Weights of a small GPT-style language model, trained from scratch on English Wikipedia.
Size: 12 layers, width 96, 2 heads of 64, MLP 384 tanh GELU, vocabulary 5935, 2.12M parameters.
Architecture: LayerNorm before each block, biases, tied embeddings.
Each number is 500 + 50 x the weight over its row's rms, rounded and kept within 0 to 999. Layers, rows and columns count from 0. Numbers have three digits each. The size before them is the row's rms in percent of the matrix's.

# q: layer 3 attention query, 128x96, rms 0.0477, rows 0-115, columns 32-63
# k: layer 3 attention key, 128x96, rms 0.0478, rows 0-115, columns 32-63
# v: layer 3 attention value, 128x96, rms 0.0481, rows 0-63, columns 32-63
# o: layer 3 attention output (transposed), 128x96, rms 0.0592, rows 0-63, columns 32-63
q0 070:464440604430392512582505606533503474563450436555621574456573511454567529584454511463459557553485
k0 082:593438503465566491572443465575540457552491430543520468573542555564524488528491479504540516528491
q1 075:571498574509462516500404538533478467607476459485488527480512527478525511555467531474520612518536
k1 093:615545422540460482494440513517561526549553495529476472586482483572510489483444494482570492569511
q2 089:397560458450443521534489556477452519470531507533515454523517536503367528474474467455475494476498
k2 101:611495453380500522453482526522406508516475501636449457504516501529469569468553463511514556503468
q3 070:516371535458499533507483439524479493567543506547503507505608617495461520471502583546474521486461
k3 083:558486464535563464523469457552528493589566453496481517541578579455585528440542593561507477512515
q4 087:424510580548494500455588592541492531485434524501545552583537523445532515496521484443422484432633
k4 098:452460529543448464484485529462467474453475500543528526551529403510508531635489545471493491427571
q5 084:539509456407411512539457516496514523410483522554504483457420397493476462439544546494519496574453
k5 091:443419588492533538506512505516543543425444474538471542429384537465462528491571424554477510502455
q6 073:490521431441456457516481432523494602434547496542630502453505480489613478570462486495537493517439
k6 087:408524561442495482607546449456510567419484530519524496533452515490558431475474366444484495491478
q7 076:581493492538527567530520555466512332606501475540455477453533471517433557438500509488507532441486
k7 093:562467402459525503489403456515535450578534490543555449519510429491555541503565627531499449518488
q8 074:620525394600477460561462458498507535569510443514491478379517473504455507498524507520491557557574
k8 085:536539456580463464603600492454526571610482519452456484463453527472446445481552450502507509497523
q9 065:548440425414532509516517524483452580486497540563547599452610429456530518533534393511491505562459
k9 079:495471452421460459537429445551536569478447456585534504550497516452528504547481441505558528458543
q10 090:482479431543489465516438582478414543502523492468557435494598525535514500479443445467495554509593
k10 100:597496480378505493515497482406490517529496558619463476556581435661495377519511463458517536522527
q11 082:524502534497515595496544463394578378563505477527455497595498434535492522457498547491495441498471
k11 094:453472537532495583400463596429534465434597412545476484524470474540507543522455542597538398494479
q12 086:545469493477485444561555481515467444435448495458518526452468515480576435567547457551539452536413
k12 094:466486516410529458594490428562459453548413512479516482549430565519490426518472517444451468460438
q13 066:448462421618452479450470600538422479422396461475426490510511540474522488530543499514493473508611
k13 075:393448493512471514557510521446499467523417582477469482502441472546531484544527521433451506461517
q14 078:401457566435442501537491521551463487488479498506549534561519536492513547523521416497512470568425
k14 084:380466508520536515584472427551414449507455466426559495511503510427550555485469449547543494474490
q15 066:566601482551453490555476484506471456487431519467406387490491567433503446491481501494556511435451
k15 073:561581440465516483525505457497426511562452584419421406456473506550468525467525501460510520517434
q16 077:597508401527396454596458456553469592568456506538549527468520460546470471470556460462498593539472
k16 095:507505426532533473557496387498547563524492546487480510544409506568455366495523500413482523498435
q17 062:476543446537479508538493580572526386542469475525513522504560468503473530483562563554377508452546
k17 077:553417426463450473511463533453529465502468460617480488501480421451523500520499541518516456436586
q18 074:509565544544395563543494554502455442477499453533526477495512577525506496437479457543475546546415
k18 097:632488500457469445510509574487479435616565449577511466474541520515545481462576497542507506487498
q19 077:552514465552576487410506566564603552535535493438387495471535458512475520459393498537526510508531
k19 084:535507482472501476492553516479506527468509581421465520380559422508494518514519509377558495523519
q20 076:498512425462445533496449541595484522480501510563527506551504489521404499447536483502533423466437
k20 083:462495456452510476462437421494425548402497494595458529497374459492498515486557529474526449438476
q21 065:433498382475431548551472519484468461558504540562529431579518457479432497480593481553534507427486
k21 082:506517448470509577424441463483558505486513491561462452537443430480531536454483490529521520393494
q22 067:426501510486502578429497583535471451525532455553549577497482501475422547568458440442477546489604
k22 079:503530489515449459509581540571475426561474506482512530476465483436496547560506497558573536492594
q23 079:488585491512462591485446515561483530465493520537490522535542465438453525427494588507443564520541
k23 087:455521532611481506485492529524456464524489479519511563458514455390480541439537496524556519514540
q24 074:473494549464435448551524519466400427419466507525469525409478493452550484507508506540583450542431
k24 084:551390526419536513511461541582485448571500526568487446482489538452524533507462549591448563512458
q25 081:437504535450558436460517558522512563440425505445488583441350430514564435588498474473531512534529
k25 094:421512570506501453583559538591541482491421542440508578441431495416429435506449442481474543514465
q26 076:438496443530463513473541565438570409496517445502517499538474514477413520539417456473486501419447
k26 091:526445517404489555495534538467570510580480453565498489489545467436535537520534419537459548508418
q27 083:482463495441463519484427454413453524521528574489552497492491528554470487503495478483503529473471
k27 098:531478452478537547440416372456524512496553527544521540514569499592503427486466527541551542555453
q28 080:458494501601578479482463481551518441376513497401496536489432522559520481532482441569433517528546
k28 093:436518583503477478501579530512469412495462462430541501422536486481505458456435428453424527478573
q29 089:443478499502462531515540457494498604524519488565536517473454414443526487543583499507543495563529
k29 097:476556581586496515525575544547506453528447485519532515575441595345453532494530462497471549436546
q30 089:501441473505413488560531547569469473526505544514552463538449525554472453518533367535547485532526
k30 099:537524512443511471539590536528431440509438503460466456535400518511490521461475426527475486420539
q31 076:557451447584458548516538496452486497565479498457509526436412432468517453516520459482545523539547
k31 087:502509538538446496574570551481539488586439498548493514555438533414437476495537429537505516505487
q32 091:452491586557594540475565527490515362481492535447483491563457594450454515475454556482474454464485
k32 098:467522538531527493443444601535426469588510407451544493440589504437556588494544545579420448500497
q33 070:413512483505469543431492592480503638536445470611472509484560537511443563503504451564418560505549
k33 080:564454452434429466465499460492482477529492551561542418491554447521518516549490564434593577420562
q34 071:458515536472558453436500451522572612488464413497494536480452428488546508537543613514467445491519
k34 086:399444550617494596465549422506537533389471555441548561462495530516402447555460580408503523557493
q35 097:687497415540523407516569501606471473478495508537506485506483504457557454534559452521472486438471
k35 110:477485420492441377536557508510525538484450536426497481507371517437536503571487454470426455411546
q36 076:488398458415568486482409417429511549499581550476441476528440474522469503486465515460497468460519
k36 091:425553505562535572400438489478578573385537463490467553538463557457466558433496412560488529551504
q37 068:517583578549451574499471525518485497473523460449521457608544534497421592344493493501526571555482
k37 080:571533570522478452484527509476415525572525415542511476463594415537476564504587509484579503504488
q38 080:460490536485565417526543472506550558545359529541500460468480491453545453583648567583479440465529
k38 092:522499460544528502508473471495503553528405555444481459540478547492503478624447609453458482403542
q39 073:473408613448549555462544472465443508557531489516507574527503529514494522531454534460571459563437
k39 079:449503561488539538383491536617463439425617456471499508529500548518432498479376566551564475544484
q40 091:456465555519529493484548515583537535512441476540598492572528514433509541592502519480450491476594
k40 101:473508569595477494556625576522464531504383464414504445536524535416503590568447437529484506490580
q41 075:561455566567476551470539520515519471671473567490461460552467534454458477427465506518596534446571
k41 091:545596449541489483441469587506468480562557546482472455585450438505494566463462548522546475464487
q42 073:498513359496467457488488582544439503444472536614502426517464488487499553456585500534461501450553
k42 077:491427397468456495472453541477507545430395557593530491517430499494548616499532444532454545452527
q43 093:593496459485480443529471570567461527470426534544444509383457457532577454457522475537556448524483
k43 103:456472471473473440565460503514493526407477567504484524444351471491474497483529494510493465483494
q44 066:522437369535562458446526481459485455405517518487543456399439567513544470554455441524522539503502
k44 079:467529518386506464552589543491515499539447566462493488461502584525543441494499380525438544482470
q45 080:546525460563510527503485458395552403517511408454490487569614532541498537529486540480520519535497
k45 088:484522476474502496512428496445516515556542448507485470560577469692530442481517554462511415534417
q46 076:542586489546473500486519588507486451526460454472527502528554467496460512441527422524498565545523
k46 084:545436436477408543522517506451496532601511528560529465481542367549528417555462491518574493484493
q47 071:493567465552454538467470472383508578392498493500461515564419405540565485519506510468510468545513
k47 093:353485582509484496411431547425491479377533485556522516533446459562468489483472438454477476478466
q48 076:530524474443540470453405512464518558376443486547503429518416496527474478495565490522492508480457
k48 093:466494538440441449389501548483496597374452469526462474467414505554441536533498394547496513446488
q49 071:569541403503465437459433555515422529532448575592403473517453496568511486521537419521487506461518
k49 083:512515357469383388510418426395514578462453571570495459518376427508534482557478525479545467443552
q50 070:374474476483534479517428489519567535389495447496466501429504498562468486489553493494456437482520
k50 075:477537544497535534535500465501496480423463476548488528472464558517489494461640524424390523479495
q51 074:485461529445512515466507431485541443519612479468435591495429489517473521525437582448398522494478
k51 085:410430486547480519465491468541550428447578480507545575486485515417498542434447501504501511573475
q52 072:590466491485492568450444551453453564549431477558458455559605513513484554461540537491519580568535
k52 088:526484425557540477464409449519528547548522526441500469521549518612536503530541577495598503511489
q53 065:425527475539556458470527540479538430467496450525419563510404483534454525516491489477477423539484
k53 076:397493483499448506428483645524448493476476444508507543455430545464431553499509455561458490484487
q54 080:502466450555458424547530526523481396499509494540443536461550478479534517521485452574531471506609
k54 088:472448483490476478572574596511492447551438501451432499502456464467515602513412445599504552443554
q55 076:489445456518521494549480437525659476532490465445463498456509434533459415523549595535488502532471
k55 084:477536563534586619544552464510607470499482467444446546475488557486459382384522529406406495517438
q56 082:545468559545487446503566461546544508605560446461525520519499507417548473546477496546490569556508
k56 097:519534524585476516512612595512542477589525478413505487584503565417494463486420410509478501489541
q57 075:569493491447548498457629499493608429472606498451514532566522427563530520478503499439439478563536
k57 083:454471516529508548487524538475577497395551442470542598489540548586540481534541481474493391529534
q58 075:537475486414471428624472354420464475581498531498504405477517555471537453541609594519523451518424
k58 087:478527404545548533547395441470514557539524510436473466564443600511537503451499520558447436473439
q59 076:572478476504391487577427446457456390605542574617442462508467506549596476462497469534564522476502
k59 088:478598431511502408491383486435508425499567504494483493583374478537567538462482519575517467411534
q60 069:497511454526513502508517537461372443541478611415492497482413479490508417510537450500604504519577
k60 080:530561435448455484487432537543465467552472548572492483544429445507469457422419494531509524462476
q61 075:530432508437442515503519499554591590512479434550567542544598509474417546549532492530421501494443
k61 086:568403489505515528520544394547545595494439423496501454556548589478506556549518476447565527503496
q62 070:503488563489408518544545490591586557539447468484592624444480447465469491586469540417437553579477
k62 081:520458551533503554578548494587519540473441452548514468571465581461428456470472437405485488610470
q63 083:463454530514472467547467440491497453506515455515523471472360507583569438527487487534526416448474
k63 099:424495565510498486559577543483487398466520509474524487496387522405480490395469474583418510492487
v0 091:434495572502600493476438508393452519538471507515433499574509482481554472554525469435444583416499
o0 088:472481355513451463540568514551528534513511498434607482476560513459387585440500468565479519510554
v1 087:497485482458515508580476456413505538430515471497492582425508426414511485535528582493500534436462
o1 084:528603421586474536433440581556513359519427577527522419529573493521464488492497447526446552598576
v2 090:504570483472560473478508499580461487487489413469415425523506555617465499457613489464561474508489
o2 082:560440511445475510533463480499541546472503501546529491528461471479506590415463464571412524462423
v3 086:564518507545458465499568464470455492476520567498497560496574530457461495457584515422485444470468
o3 093:542541564494457466468593575445462378466456417498539421527466454571522479533488455470540531511452
v4 086:533588489488483515477541531440430488581583467512454483588474512504375420493541539511473536522505
o4 079:512428579526498540458464489478493444421506532547500550538501479513621504528484578475519434548443
v5 086:428541532482490509493563509539533491556488468418575444461555506527378403527558469537510494486497
o5 078:607473539600391519464484522449501460551531528468500541452417462407514489415453534394584560478395
v6 091:537521524481515458539475485525402440455487520526523364483533481433561517514487477398506392480540
o6 079:482533529439480525574562483524521435443453455483480536524461473535528422421615523478492523455490
v7 084:488499565648467551496436428493499506551581445442609539425475505485593527557543457449436508330457
o7 072:441569521600446510515535619433478468499370457551562559559584482380437527495445538515483530589447
v8 096:639470490473548415547477433538443523482624501484527529502480475462536434522483560423524506500454
o8 089:406585512509460557455527465461579429543462457561463535628425500479573520499493537643455542507530
v9 088:580474457513484400547536527556486476454529461468504521523401490491522438483462502522529567424412
o9 074:512486480437482506470487427470545449556491414458494432612435520487426509517464498458523461476600
v10 074:427479422482529536462444549459520582525398478531491432539510452513494387508558452530569466496490
o10 072:484379550467446551542497461516524510496592484437501529433520552481586556509504535515503561503551
v11 090:508388525486562510518517501568515597477527472464412465569444527514495525452495472397531492519520
o11 082:471548548378468467461552407406531545577454469407519573471513454538523488490499486543496517485508
v12 096:544530433520573475639497472444451588482525460503450460517524463472445492460496502523442492500511
o12 089:430466544498578593412462416471565447370505421511547449467472527552504507601491526466509483511524
v13 088:460579540524584428589542559476505422432532501499497435504517418477426518535444449476513478415522
o13 088:418519450547398546526541486582479480504454561470520485452428485517561503494517466457505571431532
v14 094:506501551515520521575349507505504509428500537578532472477502555497474436573441484660434552591472
o14 096:466484514479504516526442454519545600353501552525456505610523537411531573492431581558550458577556
v15 087:412483425492535519512537433440516494551528519513470560554442465546543540522554508459513438543527
o15 083:593402501519546567508500500517554485577545494447532507423595529494517494543513580457515440485536
v16 081:496563544549581428521549484496552587416463509559548502497570512565387512596427454563549418516590
o16 080:481519513474428451475499482542499614516424505444477560438457521544510521431528469474510549478470
v17 089:448521557508465501470449481512514457522489368489467546445560649558556565462510497462518516541463
o17 084:528475528466500525501476397458498539404548561557462425495498419416533533534507555546512517449521
v18 086:479539516530498510510474511513440601480431452410587562572561517484408537550455481594533483511481
o18 082:452470527502576522435419379495430551374425515502523539517545529504559487483565460424453559504453
v19 082:506504558578430557470494475448527466526478544456643542585547485428493444412558517505528442454563
o19 080:500504466526471452470540570437410366493428527532430585438529461498507407558491550451579577531442
v20 088:477466438518468471515469479460545456491498562616531496427513576515500403452615452401356471547468
o20 083:472554571498466555527524451465589607480559471527490536600536469518476617421457518510484551547445
v21 097:530414527432580536489540484489533584454504518508480600607583439528430463479521509450547471486479
o21 088:506530543515527486471469568486544454521486482506503550555530505507583463580492451474436618548551
v22 082:469511505399560519399497460439481513441550506491468431479512502468546597504545487517426517549548
o22 079:496444429487476508576496446538607510482490367453527445506563496529499519460486506493577520527472
v23 080:491475555529505484568406424467357509560466417472598510513513551541495502439568508466507397490583
o23 077:485492429488512455531464564520526523396479557540466517551463454484476500455507475563455570509407
v24 086:469493477477432591542506431503486536495435543453494573512418500500510547486486610514538458473498
o24 075:547530435463533450498471470498438479528441528594453496570546549523496389546565528423447481518493
v25 087:440577532568518502548568536567514451469503544543542561507488524369534614522474409499545531521444
o25 086:512477429483562444501452530526506549446427517553410498480509461559421495475425516402505472454486
v26 081:455561486473551441469568479518466481427509575547574507522525495591526579442542499567537511629569
o26 072:561351482517397515523480485496596482502466442443479375452488497490444474500425496531511461451506
v27 092:424395485532459650427435554465521467518495487502447442384497505521463579574486360487508473512566
o27 084:521519589505397425597553507555552616523524493466493462534573451446492503486474563473477502534409
v28 080:598515569451557395498504525450496563539503598456555552560435556513495421588514585555476581524523
o28 076:418528418492549471454487480477475512477432440526583446508490535486502571472520476572508475512511
v29 084:453508576464504535484482481504513529522436461485476472480482541585625559456579477472510364408482
o29 066:547510433520436496563530603491476483497509493529547541447562393460444489428457429494525611507587
v30 095:521559482522524427550571444530507506494519590558500469452496421425484456510476551513575547583540
o30 082:579521598490488503507468549604562444490472487489431539485427551543492464499475523460468414483483
v31 096:516549443577458598471549489521532475515487473471518434453484443426507475590503442487572478451367
o31 089:478481538447527474548577571478504440527493468447471521441450471487572463467466649399439515556483
v32 071:422543467524489515394463549488484449511368576574602446431546550488512488507484494529471539499416
o32 071:499412533484449510559513497462499546504488535536521416527517466469433497428482427496528499552509
v33 079:452518532567497429456567496476526444485479520520387403412570542478563450473453456482532544518511
o33 078:542530499414460498555478428553585604528533528520543467469440480478463459416496533502482479557492
v34 086:496584468511514467527529495504479463538481521592413490538429565632496470514578562485466469446525
o34 087:505469476409520609525420516466557438440478469566550436519568505472429615444555457487513502526411
v35 089:537526582454546502496437487516511438603567500520368502524495548548547437517677441472526498495521
o35 081:537505440445514538530483582503509500416509427583494405494504482444519607451410532565545490477511
v36 098:498457434511483555491476490543513484531579506546451547566449460412466547404548490477566486488570
o36 091:505522603456522455527507463485511444493435507432460515517520489570567468605437521537512467535464
v37 084:482434534506421520547492541529443419492529450549481619545523579504540506371491484531555423493479
o37 086:575525458412451422534436486521466499381405527494496465526497434494571501539501502545535543551529
v38 087:515443516483540505580465440442516576507542396584552587522441500508545458500514487547535415465486
o38 085:495543514447453519511436499527487536531504512533503493627571504518485556451478494596416577560491
v39 086:499513520461534512518554416383518521525519522489379465452534575529437549387544497418428504540602
o39 086:516530420526447513542482472592542560496530543536514402535497466571425446464480429517480497512441
v40 082:497554492623602527505482531389541532522530477442562571549442443436477484408478450501491582605494
o40 078:413461488570450526519440385593500533516367527512475489481579611512525568580453510512498507545530
v41 096:556473406462535420490456531487418599490524418521545547513431544533538521427430631488556485481430
o41 089:443461528474418550449510447518561448544513516559455582614561511581477561546506368504418546511553
v42 088:483438493446496570502530508580464559518496438530585489540446497572444547524484602517510590449406
o42 085:441450576500537533473467552417457483379510552498518487537504394468536489534487456528396461487487
v43 086:503536429386418546503540466483500520464468501597427518519510379422496497614411531497511451525506
o43 082:494563453519628452525471531508497427445623544458459464461456573557594414439519464542445505518559
v44 093:418376540498500521493403500446480504475587403497449423502516554557461558487461406512519516427546
o44 094:580471557437429486511547513604432537440574529460493614613535508528551462501553475547476496523500
v45 077:494486474517538448543467488491470603497531540429564474451429395504560476429457556492504593513499
o45 075:516501494549555491434532564553503387503555504514540494494477589525552411526513459608503444523537
v46 086:480474477544528475508612499458455559462429605545552583533550414511531423454494519451589476541467
o46 091:557446475438481431441459538476608482570445433546512477474494514509468470489490498459475551534463
v47 092:490500495500501585468386525507493482481524514484528508471524569444526545641427412559395552503465
o47 088:419511502594461493500556465427449571485560502452555521488435544468516430535512575555573466482573
v48 089:520506474521399372562519522524467469439569506612559594440502512426495497486442488456561515538508
o48 084:510589588450478501483454477442412499485411574516410449480456511520575513475502495674467494489591
v49 080:457459452451515566596512419568433507454525541577468535455546507531433563544564563526461444596531
o49 081:545557532472487533488438472446524539460471512451477466495458496512510493511542565493484561535459
v50 085:557454562560465540540519426436445550469481520479443452402574497510533434557557563388487487503498
o50 078:472585466547507508538527547477598431529501542455548505476440418474532484528574502566470558502491
v51 081:538530572512494568426488353443521460542470549486500470606438557510513577445478560504432538464529
o51 081:443438556509537540554509571526444478436538482553463620578505488488470438538570492450545425480492
v52 090:531459490571510499478456510488535484521453543390520480522500532580429510458549490457576473585582
o52 089:525493563524538461521553506547560507442562516565469553565452455448488474589465497463414537525424
v53 078:450521555509485538470448456471486501552488502408506516458591547439502580509483404556387454550564
o53 066:547521442579427457526545483529393599438530486476526477499483523491516419459462531506644443563475
v54 078:546433426589466496467497549510532486543449431531469524496416457430449465530495427570524468418482
o54 083:419556470424456495549475455536453628585544501443427446572533453513484574475436537461517533618531
v55 093:618472527442621450574472583470450520473513451472480569618522429432450433494497498514437494519454
o55 081:399478437478577534411452472481481519563421490418533441501446502568558550540523493506542500495580
v56 088:580524481485396516494529542544584521427486437472494535498527526389526471487459575515557436532516
o56 083:493553528538551439457467513491525429513496510582429558517473491608529488523503397475507470434420
v57 080:533494522527468552547556487477529476497454559545491517522462412626467486413556464418500489396468
o57 083:459562434431528494470492517462388456516408472506558516410576492485509468595541587487457592499594
v58 074:425552530528575497542392489434456554536407456510483511522561538513451453473491538538423480458547
o58 075:496465567531442557543502494538465534392436580503540512464618488434507565525520497524587541456624
v59 079:530462575501497495489481556533510383499503392443510536528497499516509561452575502605538545516461
o59 077:514453444483508556455416478546446542485442446469467460510493444494412585537504482416529497403556
v60 095:538519481389519524438528466507513474563456509437398491549502496520600455448607588503496436524502
o60 096:553478425484573497531520493457540429564590469440589433412420449498502379539501521507513519536544
v61 101:625540522540422484483524402472420466480469568446474423458524555523485546460465520475486439493512
o61 099:448508491392473566559539518492382486471453462574485457556465505513548464456615511577541510491486
v62 078:492566519526491457508504512450516523607500444386633525529462518511499425489495530467472503517596
o62 079:406502531610599482485500451466534446445494508553565490446495505456605451549548548527516452450449
v63 086:516428550441501547512450553486409436511540510566551503553542571559419487535503478433525484367418
o63 077:449521486434451529512588525496441421364454483493532469540543427501564545525632537455504602395502
q64 103:568523525543500503463496522504581521494524425574446614565506504458558529496453551567478477555554
k64 103:587514572516606562483516504471525522434503439447491587525539599568589468510462587493481487509563
q65 132:466458597499496501502547544520431491526501473547548487381546522455452492465541457450494559450429
k65 118:544454472447405488554542534460590573510487479510605493462555526539513497522568534556507479482541
q66 097:524523484486551586419506515413513582352503586490422481489508553596496507510583501463489426527473
k66 096:486511449446519462541421537480527525506438472450415563514560618502477539462481562553374492511478
q67 112:435538533555518488417534568473497558546476452451586458601506513439450485576429513473507509416579
k67 109:436581553480413458430513576510551545548537486570526567518469493434521451580443451480504433431490
q68 099:519486550447497512536586519446502407429543613510532485577495505508521502432482516519509505489449
k68 104:522495443529508541577518454455464449475558480488512604491503496502472455500502433631476575581520
q69 109:555528505515511473459483537520450521560478481571515511374596447494430550395546445500472523487478
k69 103:494493422497511454513479640541463580572469532518603416455551426548436532494552441473523572482449
q70 118:594452487521478491562518490528491543598410430504523481453556515506442559478582571465511575486520
k70 097:577480450465512514546421452486596572559467498508505497541522553504552475517511510437525499483514
q71 117:493513561553467455425407416453430555382413569550473495445487507533506501438490483501514548504571
k71 117:450563586470484470505444500492464520444386465559490470479534501481446532503509453504548634507519
q72 147:367488516475524500438465536503459530377418577512463556461528474565489482490463501437465553436510
k72 114:470501565477485585543467488578490497525386449511556493407574469469481551568490460477537580564563
q73 111:515543563493543429487563454490492418416456465475529517409469580498524446515542533509486511551461
k73 106:528457573561517471551537523583494489382396507544468473499513555431494450443575503517527493543456
q74 114:524460490495530585489487439502454443383505516524553546496619476523401652456539479517446527480503
k74 106:600499461500499571470436465476459494569507511541550578484558464489453551449574569489474511477533
q75 121:576504519504517511524481427525491587560469441504493463397493552506465460518528460406538555504519
k75 117:546480472470530467447411379579541623556449445490511478502471564441530475489514528473623477480455
q76 144:542529483499510444511468461542550604533528488554492553539490493586527453468547504464516456428509
k76 129:498497491487560488428448478526531588448531477446527554489451402568486425453480454421490496529491
q77 121:507488459477474588467424420429521541421558507522439495571476463650499389504484486485566516552480
k77 118:537470478486499563475443509441556503412487491504524523441482519563439414503509443472582573547425
q78 088:608488470504369451481481532515528506602579461503502445562513467563515474475356431401465577476440
k78 095:547547575428469546474550548510463497565527500515535557516521391570477458525480370477463495632408
q79 169:522483525458445476503566523572444510536431508541505575401531500460425572476560418545475616510490
k79 130:627503446497505407531470569588505541606486530487559518497514536465448573498557462559520515529511
q80 116:564553453479455456454452469449587537512476467543499424462607523453470577403521463508502531499435
k80 115:533576480563503445452438464500527535484493517589538439397493507510472576436505512591557508525428
q81 103:473548535545526527476509543535518442479552450563533516481459455554549401439487479579390476474442
k81 100:504498515473505525482576438465511491436472518542544512436423473568542567442511362478458484399531
q82 135:409481548466526581525467409509479600367474496535525470421483554467450485456542531448442549489468
k82 122:493473551510540510553488473527549522577386434499472351505561567526464554499507579445454515494479
q83 150:454484450449582540437539416480542497399634459488478547565391481592544459507527454479467416528419
k83 123:468446533447606538438541518505558461457575522551472600483443468539479538484507451479394451459479
q84 101:366403525513459499457480471544470569494491461530654479570475426482462396538522431450554584538568
k84 105:421498516514454444469492493577484467456452411538557410566444459531545518482526433478473496562517
q85 106:441544578456451581526499589549539522592452414477433477471495523444530586565454613448435540485540
k85 105:570523567464461529606451480509506516560479512429507488532430500474551477547434650437538530517454
q86 127:515423565423437466444556507578530578579540485470523502453467496444507530545396452541471510525530
k86 121:544462543497558411492510506527493574597639466457502513523452517439497527445488518584514487562433
q87 146:489484659526467522455572594566423448530443427565575535529606481518505538528522473457492542508529
k87 128:559490549552495559447501458573438475605454450570568497552518430435539479544516503448480580483518
q88 103:440581470517476465499520517533464556552470520568435500492451479441567549500570529492492428402566
k88 102:363545527579496513544404466533487601499420594388511464545454480433456446524484573496504453416534
q89 116:501567488532481562471525495478511522582607536361414419537437453494510488483442493477477460482482
k89 117:499480531428416460494517504474471504619604556510475518465420444481424451458481457542501505531481
q90 089:585498454436515430558459444524507479524559528491430444608560507531546411530470434507525457544497
k90 092:540443481466516519541458521522480458474561442421530508541488522583457446522443473602492472534509
q91 097:428603443467577514490575478535511581563501537507478587426508477546482534515563450416464501405544
k91 095:466550472466516468499471539617530597598552531449442565448464491445509549553461512454540491416503
q92 110:525452477512535552413524476399513532436605499460565543471421493538471548531534468540474447475489
k92 111:483418515513595489447535525484378533444537555536546543456445541397497551388624492541473500485385
q93 099:481490566539450506485489538462519509397434501479501464546509527452508455495534599455464509488525
k93 097:520515570476478567630509479479498468410451483530495562522506503496525437555584543400435497496451
q94 099:391592545533440575498477397439410523558431499538500526479436518563514510459540477578526484512573
k94 107:409530515426455435487435437398491594553427479500566544504444495590500442474503482538585598473548
q95 105:515530441398445462563425509560455534546335537549477497478594562548430472579517517562508538522614
k95 110:546510486476439441592388462524447552497434439546483480555502534563472485527484431484576503493508
q96 117:495496480416519496401500447528500518448523430469531522469520514465456527552536471458549533617542
k96 115:528390502575496444464504423604537450479485484571441547479514506414450563512499474481516471591417
q97 105:546524479453518552514485482535428499549380574533461495353538553463545513459630444530511534476540
k97 095:487476363513530412564476429505435543550433532538438495530533514476420538509562494507582459496482
q98 102:500552593532542467373440411540430508556464475471504489476589557466519531567497448529472572468577
k98 107:535553473503556366479429505465468551585438543449509468519495511506532497545492525583553463506554
q99 108:501445535529531506461545479521607619419513387501489449528477524490506534567523522433512476598493
k99 113:475529501557501425458550509499576489448477482476471501575553515482488523480460565518381434567446
q100 123:568474499483507445571520478570535544534528517449518495484551517469550516523557569493513560494529
k100 110:509455480570492507449526412511564549420501577425450503559469479490544526504453556498467455535546
q101 160:615472445479502476584489470562511513628490489521551487483525572465542485509542537541534513529467
k101 121:541500422501565456546480502466523557476545528457415521535463547614573481487563566467503380476467
q102 126:427511547448483493471502507464572580448526533459513548408449439566441486409397432462542512497455
k102 112:553472514457432488488490531533531525541496524540495578350492510485544551422471502458528476540476
q103 121:441414522469487538440516531531459444517449513511508468489585604491353530526592509539548534409520
k103 111:526444426512545511556458445482474486623475488504523497420614583478495436572528452493559615529534
q104 114:502487477484498501504520463538409517480567492481580502536506572540532380541496443449473487485522
k104 113:448449543495573473457537436558474501448504519469584418566518580505487388537533466527471473468505
q105 188:521505569523443552576575589506501421652447516488483490511553536406466562490502508540497530511522
k105 147:551545450555449509578533520454516456689561488496449476509561490438570424524429534540542547533543
q106 120:554447540507469479575611602540471469534461446502526544362594461399469485434567459512501595520510
k106 103:588472473501453434510538575537515443583489462563486413520604531423520531410511491478551449531509
q107 123:565519461545533459526559530604417522594489459512559473490553524460410528512498522529530514438492
k107 110:495463445457514531507524423562488520577502563508580508476476496480472479497514438539502405360553
q108 134:590381437465428539524525466529489432573492519572586550484564486441573600539567510471544574527507
k108 121:570441470447484545504498518501523362453556483499500520632535490530512587521601611528486481477479
q109 118:532506616504472527443540493462446469377593496480469543536443490525505502473472371487463490539455
k109 105:621475613418489521478595551502423548493483485570556484564536450491424522447570486604403506541529
q110 111:481429435493562516536473438546514590598453490509472511417502501493476610520513538474468593446522
k110 100:500444553540524530472499403487615623578490468499467494434447543493488539467464571448470501483529
q111 107:558443523442494453351531495543493553532584497531519534454574412537468574424537525550413502499446
k111 104:549407495458534503516537556482516573505551507458537533447510464568467615445526464482452486575475
q112 108:547454502528549474490635631562449457478581466422485506504486442495476524518490447514514394448582
k112 110:494421581493602504498554540574371517615543564469485549511535481449501424511513548445458515446579
q113 105:415548599523542549501579575524376375487454490433492510421483479494540481486502552491529450517520
k113 109:465506458511452527553612516512360445509435561452460486497511538403509509471504584377498476425523
q114 099:485569487507498511557445497500556564549452542569532485446491589515437483488453478520508508488483
k114 101:435533496484432499520436499535595468616553481567429456411489505482551462485425437530542481401403
q115 106:567510567594465545522479510476441481625454461601501475559619526412492533538503484500535537533498
k115 092:509508414619514547474432498452562550588472560561569403554526424464471398554488535478432454427441